config = dict(
    n_layer=14,
    d_model=256,
    n_head=4,
    n_kv_head=4,
    head_dim=64,
    d_mlp=768,
    vocab_size=1024,
    activation='swiglu',
    norm='rmsnorm',
    norm_place='pre',
    norm_eps=1e-05,
    positions='rope',
    rope_base=10000.0,
    rope_fraction=1.0,
    qk_norm=False,
    attn_scale=0.125,
    bias='none',
    tie_embeddings=False,
    parallel_block=False,
    init='normal',
    init_std_qkv=0.0487,
    init_std_o=0.0092,
    init_std_up=0.0487,
    init_std_down=0.00531,
    optimizer='muon_variant',
    lr=0.00202,
    lr_mult_o=1.13,
    lr_mult_up=1.12,
    lr_mult_down=1.5,
    beta1=0.93,
    lr_head=0.00728,
    grad_clip=1.0,
    warmup_steps=200,
    schedule='wsd',
    decay_fraction=0.755,
    decay_shape='linear',
    final_lr_fraction=0.0,
    batch_tokens=32768,
    seq_len=1024,
    doc_mask=False,
    z_loss=1e-05,
    train_tokens=310700000,
    steps=9482,
    dataset='wikipedia_en',
)
Each number is 128 + 32 x the weight over its row's rms, rounded and kept within 0 to 255. Layers, rows and columns count from 0. Numbers have three digits each. The size before them is the row's rms in percent of the matrix's.

# layer 9 attention value, 256x256, rms 0.103, rows 156-191, columns 192-255
081:189102159119135157112126123134095118141147176110178168176136098127115097089169158161126120127132104162127189111120113121120106105101149117060106092154126130074161129093177142138160122128138143
090:148188210132152116139100108144093131200106101139125112114167172136096042107129062148094131122136094109122158140113103143135152123168100141093194137147084154106087181153122119116125087101122152
082:124159111171118140129143145162089147129120131160090180183145085167147145125104127152125138137105115106107079106088117127058106169143128127217128107104150094161124109127168139109145103145104125
086:129195127098117148165184092124115148111148123091135129091102121104146114213164138127129117145199203137110125105154135165086130159210096127099095073140128158118088123058152114097153154127156144
094:123143139156138090108163137101103066161159132072122109098120117115085215150085107133117154122066070157170113118139085201162135117168095096148130074111092129183176139095144105144128134155174102
083:093143134083172168121088094184159118164140174138121152105114122141140133097120158133148164061121100124141191128160115105152158175043076107164163183091092148146134117121122150152118139171115135
092:123136136160124088127099139126092144103138180079128130079091159102088113107161194097115189078098045151124180076105115124153072159124140143096117133098155133078119115117116127089082087126140159
081:065166108161144141115176158100130111153134082102088109113125148220152128161157116151123146104117135078103080147107086131134211083095170140177156137131099113165121107179155157147172131124080133
086:159132135121142094178181129165070127124067124195194132104124154138108130116068146129074138171129091135155113154117166108119073145129141145181131154121141108151135144119171105212156152156117053
080:101141154130112084141160131121133100149140112120137115139157101118108092108090107100108082184106159089159067125142129189170158167167095179153130126196110067117051152120129094055101077133141124
086:117154031144128106119145161132172167145111141180129106086150152140149135175173147107098150101180134123160157164085104121136049142092163191106120135129134141132180120104082088172148109111092119
085:137138061158156135145137155109097097132126068104149166118193110066161070101103075132149192175099144059106060153122113074093124099155162115167185172084078123143083150082130126141115108105089131
088:109132157128160137150102129113197122132103170161128143146136147154136167135142070132166063136131185126176128091172167095135150076135138082100134118202152093154137133116100144064128160113125174
098:149105124160159145133144068084108095139161132150143099123108142110074115133199111131137072123110158122104176069158119116108140117152121095064098127156133098143092148169099157131092124080114218
084:071152108110197155074091127073156156165097115163101179093129168121146118152128127147155073089116099129101133157136171109115163140161135037151117147153131094147107105079103127132161161119155143
080:101090146079117153112128109176130129149110141098140153103174129102108165144116156093132136096126134134169138147113139147096120145139141134181156145064202154158141113185138143195149107065117062
083:155101140134111107114182153090131153078145148076117073127084030123111112112133141122086074140137118176124172178114158162133100103156176090141109106207122186109094093136118149204152155119112113
085:158124136158162078111114135137168133130117133064105110179113154087119175096110135179116216092127101176131115070191136111123103089094100117155146156050145121085106119134126136159153066192111140
083:161075070151082118119141138109126105112133143148127149191175147064101137130068085154192142132084127182106145123127104164109102121176130155111125181173132155146077108143099085143113111145167108
080:081102070147180087076158130103125151113149102137101110129111083133120186038145147118140082105139089092142180120145139101149061097117132139131165121143103129113096120136122167152150124150177161
087:152111081125131091085128135172187161114098099110173145131183169132205089130091097093115080068176134110083153129092168102123174154089121187125084056184170108140111194106165121106102146139137139
095:082101198146105064191156124141152094110134115169136165109179119116139109172157113139149104151136131128096109220096115184103155144188134145159183116189113083111077109139174114083100095174133118
081:131108146128111164112122067054153081134162173162103168158115152155104161123111089113172134152069104134170150068184166115136140064110086087140062099150120162175098150084118085078111147101187087
081:130129082124180080120121124191163132096089047107109092146111114067101073141064151111132152117131086116167103137078078089065132090101154129128111134154176114112144083127159175089122142038108171
088:152099118131115144120149118129114128083103151082097162151093143159129162088160093169097130097051131110144102156137158116129143106143075157165138085146113120213102120164122111221142115155077093
086:121132115122140104136106173169141109091108132162115084110156142084139161164184121125164154161026107121110103108126105081104170091169168095119174178074171075131192138107114128129196115135082201
082:087118075126135139050067086126134094149128123084111117125157147150142085113096153086142101181151145128133132103174162152178158127155120142156111075153092130133095162177114111130118114093152101
085:159111136125112110126170162106113074165139162044184163095093122106079115100141126168101169106107133133099161158180172115049083099125168186124114157124111095134183173089107098119127114104168117
077:121148076094131111130138126167137154129092088109099133138087174112089137158171113162128104088177125131123142166150120034103208164108104144131086104107168124109139135071066111091143097094100185
087:104162188162176124126117117122124141102054057141109116138111151114153123157150142145165204145154114076150111141127121180127132147065101144150120151075103058120135167128133114145171052123101127
088:104139129169130082128146110138146083095142127086121175084177169106124078107118110099159077089138083122124136098158102179095162104066174132135100105152159110082105087117119122124166197105159139
082:142108145155123151194195129082160110091114122135103223111163080127085095137128127165120117176147121136143172148167095131096127080083163122162127115147156118139205128122141094140100131113168125
081:157099094088081117142149105074168104199143173142189055114172083132173150134116151104131080188095112118147165183142165142099159146149099097126082174142106094051148132158090180142086143114073071
074:083130143108151100137138161098087156142172106083169113148156080172114140100139143100181119143112097099147159083117094117135122138126116117069144122082133146133161146112081111176112091127112115
083:153110134185158132076080153156160104089137068178121088152160213097128130149121114161073118108153164110173166148143072137067162106129180127079140170184114129110151117076096163056138082161093153
082:136069098089158126130117163168124128153146165172153174136111179194106143130097095126138082128091096113138101145133072168120145140150137094143132153161109131125140114121081127127097132148111134
# layer 9 attention output (transposed), 256x256, rms 0.105, rows 156-191, columns 192-255
078:116215104096114165152118104156069129111168133123103203125128124162071144102159103178136092101176094120126136114128127149154100162108152155137121080125086143178171155075135143148096178131127119
089:124167192128101114125110156098131142149132136127134091154152134142128125145121143135109092128121091156102129134166170078173139140146142072179147184142103111110138111139133093178172095125105104
081:176125141144120137142143134110119150151183104174159117114104137134125085111100137100115111110170178135135068094120058099108153083111125129170198154165173157152151052095148093123179140095093086
084:166161122088173101160105182118137064154109155063129099123116142093161084158113155119089101080198135088133079130101143128080126132184133121112138069157163110116126157121120092189154159089203146
093:136095091116123116107075131139103110092179149116109087118104124089178184081124088133183105101100085128196093128224135143180151143165174103131171122137120173118104129077149122151058152132131137
080:082122122101178100094071121073123127165074088167158154087191165183176118077123123128102134113100118143150156118170092129140182150099085131163139103126178133202149167171146091147179133071154150
089:140143131128117136124093136119108122117116150101154174091146142092165126115153172159149121105130153092156158156131120110133138146128149156133110120137127114070152125093108162117081118118077097
082:158189113149123150100170140213116157128140143169101084061071155142167109130123146098124122148091099123098090152152052161136134141085154137092157110122190117156077077118178124086119154105113148
085:101076150172141155084139107107126074148086153145211134166092155145227129108080138070070171108173140111122132122127137154107135065077110106170120138116151178134131115126058117143133103151141092
081:158133104190094149096125140102162089148184104156155090117109142110030033149087104115168109122078170123146113141165170131125115118186130100138129144120069090106148118158120139119132147106156160
085:116154097100071081134180186143145090121162136184161097102151090137217162162130088077145100081165087150139126156071135173097140118084113159109113103188161152099163130095133103130143138147126119
084:154119157130101156149178134158053172165151153119127166117127120145056098115104121097079156105081107157087068133172155110130140136094076085153114133089146182159074139092129098174103164113109173
085:056091151083166110157124204084095110105144118123174113134112149176068205173146105140095166162099068169121122076154119126136130106084161077067064146106111106100135109166123123186129174134178115
092:119172163096122110147116142121094125155071078154152183086150112100127168152172113128151125141154116143112170086237135119095160109148107159116119131151109125181125130112148090144139193147124120
084:111128107113142129148177121124112174147192049158153117068097131180140157200075168149124122113127109089098176057123123189139130130071101138100090161110109140107082132061110108160133164054171146
080:150086165142128164149160098143154076151160114129119158073131107178079118061116139147144155151141143107143120132082088102137128153172196147129141103090045120148126148205126102146185069096100175
083:155167101115107074120096172141114154089142149142109122103113143045101153128131147174095106099129105177131117184141123122136100174169186113163104135161138191123103142121114126149187076147108121
081:140116041132114158116122126095123116094075111156104187153170239051179169097129130132129157140146082121102146047234090104160161128162113139121101134142153119105120134170133145094092131125145170
084:213141105123055185119108116155168141135131100155116156130116186099067132177115134127124142145089118144060084124136199143054128112164144168192108125155112114127185098144167062153132117126185117
077:124139110140165097067096120157086128106190177118121100107141133197122194110111173155110136073070181098139161142137104113152153102108175161135131145102093132198150065150144235143165129111132151
086:084096126154112066107138129150152098156094125128129093079225121148191149135132128075117142103204174124109190120109194144112137169092176037106103111173120077132142105106123083119089159189144109
092:129121157128137114155102165131150116127179141124119131148091145146092128132103083121138072094119136169141126131106151121120109151177127163095139151146141040164081146160134100133139160126038173
077:115121099119150088149102131150099140115137124147088148178134153143039179107163141101159095166134096129159147139161134125188143077090044145139100131164132181104127161142160129160122173103129137
083:123099161183151140134174156139108181145095137081096154182140122110073131089095207130139211109117147086098130165071138080153136156118164098113136158145174147145167131146094229101149096138082090
088:168123121157177118147146083118129147112143092152138100118117120148110113163139144092154114174101126129168098089183155139158127076099173200138126174117157130133106159079169143104139111138113120
086:124108121088125146150182096204128117184099121107168110148168086115138186128147138138147126076074196112092108098105112100142152120055095116105119133130150045157135144130145101106144120137057170
082:130200103117159093112091124140178168148201137091103143142118145129159073120130189142100119197094059131141142150149131143115103103108131124136130150109118129108155130167158126136105139140176097
084:128139106110163113159108111122087118135198167105211176127106149105153198099115140123133151103128115116139136148125146121132131064131092129157117114120107150077132171139073066120090171039224118
078:063078136118077085124118137154135185166146069106140121129102165132141086172121128167121183130136101100109175128172165134129128123193102119129109112111124114173054064093073047159094145124162094
084:164132146188200132111131105155172128116138151149131148133119148148185101147074093122137139145103109060136083128168045115195113129081131130152134159100144093169058126112166137124115141131113183
081:066177136154133133142099151085135122117190104090164114171096158137157076119162110142177050096124140112157146105108113117187106111147167090152087145135140106171119100146176097088140140066139102
084:167189156099142147124138162196123097095102143114163186141103115046082120125161125139112134124150070221194153176100125131107078151101109160178113105104109164146153133088114160162142136116209051
079:095143039136131158200151113068117082171121092136104077110127083118130164120156125095098103182182094112108152141085098148140122130149152138099134131092154096133102153130148109126046158100095130
076:104127128114183150160145178139112097080147103093088115128142088199106123083091090121090131141129066134133094141186109115151134095126140111158128100106124130117142157118177135078121114144189164
080:115112068092148115129145145147147088072137101094113162157149138113144098152085085112154154153103148108081174168140165108121143177137105130084129176092136054130098097142142161095090100108158155
079:111080152096092155081104152079137139164177082100138128144132125174114139134151121102132126110080144156106190129077147073133130193122120159117100171168172131110122134156123185170134071124080184
# layer 9 attention query, 256x256, rms 0.0435, rows 192-205, columns 192-255
040:134143132151089093185094072090099142096106147102116166146128140106078157165115150112099163129146118134155122200092194082141136168129126133071129123134133155105108066125048153153168137160145136
043:087133135070116134121140087130100153153080130170137213128092175124182137166166147147137188128161091096118118153117090115127189139162091065158108152120206119150117131166161109138111197122124142
042:127094173106071135111135136191163107115146096103123084096066098083152085143125142089180141102137138102177140118109217126159127151090136138073148086152131127114138109166073145191073129083146148
044:114162066144119107143190150127129122158156118097134146086189066106117129099019065107133122091120132097130128105091168113138120144167166123107119132132187116105122126085120074097137118135090097
043:114150151104121094103125127175112073122134104140153127108145098095086193188203180123154153093168143084088124127195071156162052152190088133116140100137176118191142144129116130091126118107158145
041:188127111121097117152072204115126115136141155132099125140110114152153082202142126122146141138104139113162129129156102090051145106158168111123043143096176108191142143101103122129147098110135167
044:106137146094075129137124103055075133195127104099175119121166143108082130154084142146135171154160171124137218145094103103128132112096141134130115096141173120132051129099191132106137122176120134
042:124154141142170107120113103127103167162112048112171141123110156090165124082097164104126130165127119147164110164161118117124132130171181124146113072113117100161181188128038169172121184096085104
045:118094153152103120145108067095194099096085162132135122113085164136114123112110126100121097129175103101097107115147100160176115088192131127141188167119137120098088086140145123143133109169111125
041:150148138170126157147103125123142143054152107119074120133105173156136163149125116147173068189124086088119136089124148118147144148129115141149107103135152177141176124158069124152088074169144159
044:110086123166066087131118116170110090153143153115116154191139148124139111155123162152092096170160145172118149114128104163098200132101134026156129096148166097114079048166113113143151085118119091
048:097101121102114187117117098169123117131125115126116152074087115146129116128133139160104099160063111155144070113145068132146120149102150091166076106156146130158175165094107154207135102113136110
049:134104055077133125184166148141142081138168120153145131161122168058141134129113136111153076097115081077167078140112128224146141162153143166138093142175111080122109199093060122170125139069076177
046:193126166183110154094115154156151180120165141146105096120112173135173148159126100100101097144090158125145118147156160058104143124089101116086078141097096157151101165100154139116113155104181106
# layer 9 attention key, 256x256, rms 0.0454, rows 192-205, columns 192-255
039:133132089076120149120169184145068080106117159168128104106138076142128105125108129115188074137144142141079123081159104168075152138136108149149163142159090094095126210135120110133135071171145120
041:202134126134124099126160164179083081111182156138124102113147129146123101055151095160118157132143174137109159108113198103138124130081111179108148126130069158118132173142108124114162113108141163
040:152164098147087135086082109084074142146172140162086132154151105154116041146130088148083091093115165125093157087171097139127125101207145155155087167108159132146187111082192120110109157104146148
040:102091123168121129100167112132111109088134150202077108086120134159126090159099102060122204139130104152105109129161180173102152133220092148114151144085125134148133173196102130084111137121133099
040:080134075136113131181081123161192124145202111115111116115134129139137093110170090156169132147137162140121117104082156155130079153130121114143139149098144118120101121088122118191144184107112098
039:090132160154113124109179073198137099164117095128186170121115138053176085121093109110114146140093169131157216174072173145131092129176150092113196104122126154125137167141179108114116159127183083
048:110082111171173128144126124154168129080114137127135105104104155132100132081088103083130147155129115152119118157144092134171149178162126094126105115146123132092134162097114050145128100102143170
040:189095115137142081141140101141166114123120146124099113092144076135124145089139092098182118070076121117153089048111129067135126100097101063093156119179105144090120104110192115134152087099177121
040:141127049111096082119127182099153086129187126101134132133107110055114146107163116130106146128125114146104140151162081103116108141127105159088049156128125069122091146101136151137167156090149153
040:156110118109121119151140121166166136202083082140149110126117117059169096161089150115098174151184144099169144075069123154081091142135077082105089124143100115141123140136091149153128136136156165
047:139185131056054082114086154133136147121069140134135141104078176156149150093107095085173105101133090122137160153168186084134063137173116153096072119070134134072100160053132112094115194139122057
043:116114120185127141113160087110109129172121079174147123142126153103145184193160096105142169110115120136047164079142171095116121144128154159138176180081078115133176143111145155130141141113177127
041:131177155171087120090114087099090104115129142193114135124111125127090096153157164119083135142144129123099143067143132105111163139069140133101151078127112122136125106171118172093123166152137106
044:082111102135083177145098103165100101146106118093135195150149095131084159197126108151124140098143132157128124118133089099138132134160152080165088056142153155099072077140127117144215129115150077